config.yaml
num_attention_heads: 2
norm: "layernorm"
positions: "learned"
qk_norm: false
init_std_o: 0.0625
max_seq_len: 128
Each number is 500 + 25 x the weight over its row's rms, rounded and kept within 0 to 999. Layers, rows and columns count from 0. Numbers have three digits each. The size before them is the row's rms in percent of the matrix's.

# layer 2 MLP down (transposed), 256x64, rms 0.056, rows 193-214, columns 0-63
104:543497493500494492548465499496500483458470480485494530507501524504489456523477495509499480505513490469524535520463444485483479461471490535475511504540524524512468546554484498480519495473461512
129:487486511474515502466465514541509536536534479510488499488447532511486495457511511505506495501535536523485499531494533505468509524477486502503503548528486449514470528493449534476516480485544524
097:477505552508496463505519492520498478500514485511481460496506506484504517481508530522483508483467543445481543503521545501468517498491445495521522482547478481500498520468530492485562530493540487
090:558483515491509509503480467508495507482492511428494486488483519482524480564539521494499510477515486497514519515477531512479477515504444503503528497523527492478462488467535464502492474513555474
094:459493540474485511514467502509499448512508482545475515498520483534493519520542483504490509513474510480449532475511516451481540494511488516500537489502497498475491462485551499461479518470519549
101:512499526475540494488475524484428472564482507525505479534466504495475488520480493526489504476517436496526472483514482475498477463507500492487488466483515515514455525504543485484506520519503529
098:524474538510505498502542487488491489516514460478498584562497469496529495508485511485495477535504484515537533486489503473496489520499459518479512490546518483468477540522536508471482508470506487
104:495518508509516499513525483531516494544484544494450508495511498491554504487496519491514488521494486499494505440440467537508462468506495500475501468547556457487527478527519508470497525496504508
096:507492509541497502521536549474456492553523500494486504501522503504485500495486446465516528505516481502459474473496496482538463482491519534501502472461517496508565480523518490547480470495470488
110:512449449547485528447478476467508498472511488504528483490487522550471515448519483525503547485483505471508498524484526472527527535484461485521516496478495489514482463515503492471494521505513516
097:494505489473462519518470521535531525519539536538481463496487497486493505443520524514506463481482460544522478505504472462533501502518523479440490517480492465498446482486496485508511477520493499
076:522491501467525539493455498461476511476512505506517493526531511513526471479494505522502482536496482482503545455525494539447486505476552522505474509484483471480484504448524479490509471556504482
108:552499514493474543535509497478516520530536496531499466485479512528445502475462510492455536522471521522481504503493482490499465535489486453542490496480484519475521494486505541484503445503519507
089:462511504488493498534486480467472487499480508481499538450497464500543524509560484509447494516500506520540483455511508464504485555507504447502509488501542456517515483494519502490491516473481506
095:517465493477550522462490530531493471529497509503535475561509491487538491555555495470465497477519481500492486498484486503507489475502542516493505511502514533472496479518528470559502491525485512
107:503515471469482554487516460530509488514493499588477508505508525458477489519477474509482492478508517494517462492525461545499492492509525467499474500498483545508485517529466459466485511505508498
098:506504457560499526477472476500498489521496477532549428495476539489495503490489502477492471439520552521520471510504499536480494514508498466482521524497493527508497476474544496496502498534509494
104:521536547520550535479490470485483505484554476486513495530493498513509470437517524503470506520465474482504493469480550510544474492515483477479483458503496474511501539491517510503468484517487483
101:499480498531473466516471516509502525504505499519497497481521439545521467504483533544500509565469499475506544527524525493489522488449504505499493476498502503516503473525451497502487440530495484
102:513515451488482538491528504539525508492472507473504516460463529467518533472493515479507478524539495515479484534465479509516496448495521525477488485508583501489491485488521485517480479488460506
100:461517476487494484522542461521518501521504512496515492534508455524480541514524533466511539512457528478491499532502521547487565488513451467500480500497528494500495454523488533483515485509498489
089:499498533509530500519500509449498516515510521434503471523486502487471514500523490478540533504463512531487453457513505499495471466452519508491457452519490507504496518493534503499482469543543510
# layer 2 MLP up, 256x64, rms 0.287, rows 194-214, columns 0-63
108:510464522479493498467446488494524501473515528487473483521439483491519499512500479509525538479518450501525530543489528530483525451500535479533474457502511477520471488481487532495527495501495528
093:489489501515465532465531526528492528560521543486450480500486534500511508520538461476517524452470473510486505469502550487479503528490489520477490534497505483466482505500533490501478519490532470
098:502491534496526474466487479483500540480522489474527482514491495524510526475484539503507478493578499480469532480511558465536494503502444450514492498541493503518498494489478503493490494503486450
102:473503497517481534518521504477484490483508496455437516531516454507536515475490466503513526488479504514497546495543510488511485496526548565519507509544517501504455480501478516536514498478509468
104:497475513548476512543504517496520551490500491521553504467493502495477505491551468530506516493484515485475516519481528477470536450498536521515474494494440480518497498516464515481499536462478515
087:574479488506523493472523491502505523519506481455479487492462487535514504478485529483502496528487535465527525486517529532499510517536482467534498506513526470488518490478480530540452492457525467
104:495486501489508507511500466525546497520507501487485466480499504475452504445513527471466490484478525493485507528464552527440551482550515502509461466487504508521505533490534512516495535491497511
099:510487493450492534504482486534572529468443528472485499493502488510514507530499492534500481525497491507547530486509477506512463485538530486523516469527515502486463493449516483479505497486544511
109:493511480483491543501523529491504509465471501502509504483488525445472507439506502541487559504468496501496515555456475508537503544487495474509517535507510536511498496504511526463521496511451488
100:517464546502504498475478507502544533475482538456509485530487528508488487509484470482454472507537508490515496516501543472510550503489482510504507537514524485543480455502478492471524512466474547
067:509514484518484535495516499508481549496544465497519500474484527503449470480490501510527447498478519482494468504490532475511495473485493499509467503538442477544496506495495484467562513491474543
111:472480457468520469509522494492570483516487480530494478478503508501508524528522517483498471488520487514487517487483526476514505498488537545489566503518545508478491484498467470517466488451545515
095:533524514497510500451482524545484559521425496531520475513515462548522510495506494496500522493474570466495511502522507487497508502485486495514485530526509478520510508503483552492534493488503497
105:525520523521463481511515490499490513529534432526519483531501505492527493517474540494513451511489511488521504536460480459483563505477476499477507461506470499512533494523494477499545481473511524
092:515502493476490527544505458529514477458492509502532479518449504514486515509491504479503500452540541475522547482505527555478520483478485483515454487543480487496511488479559501476503499497474496
093:504488550526507494491497443529473469513503473497509504513495496489486504514508471437499494476561496527455508478509463541492500481526534496490509499508474492528470513509512527541430509480496489
100:522495507473495469511522476552477505491482516491483533515472513559493468471485484466496505502526533488511528515540511469518522450520437527516523511487498507511524483515498500470544502445527503
098:447495510500548549463486521524477522465490496525488511530469503488479491475470515478490475495521492582495507496512502514509503472539511493489533512499499497473491450516512506478541506448494528
108:512465489538487504521482492487473516504451465461497532528466537556482497530476487471498494514554503496509499535512493484502531481489492519499507509534501457548477487470508512475482508467483556
099:515539549485538531474499470492497450511515551555500513492511516517493495521457448472492486495545502517480492484481526470500493477520493552474508482492525486541521532491500472482512486499525496
107:480487474467511428520500515473502547467486487473511518499454521506472492490514497492548502503528522500480510504514488485531535494514503507493500527495454487547492449521508536462532529512517457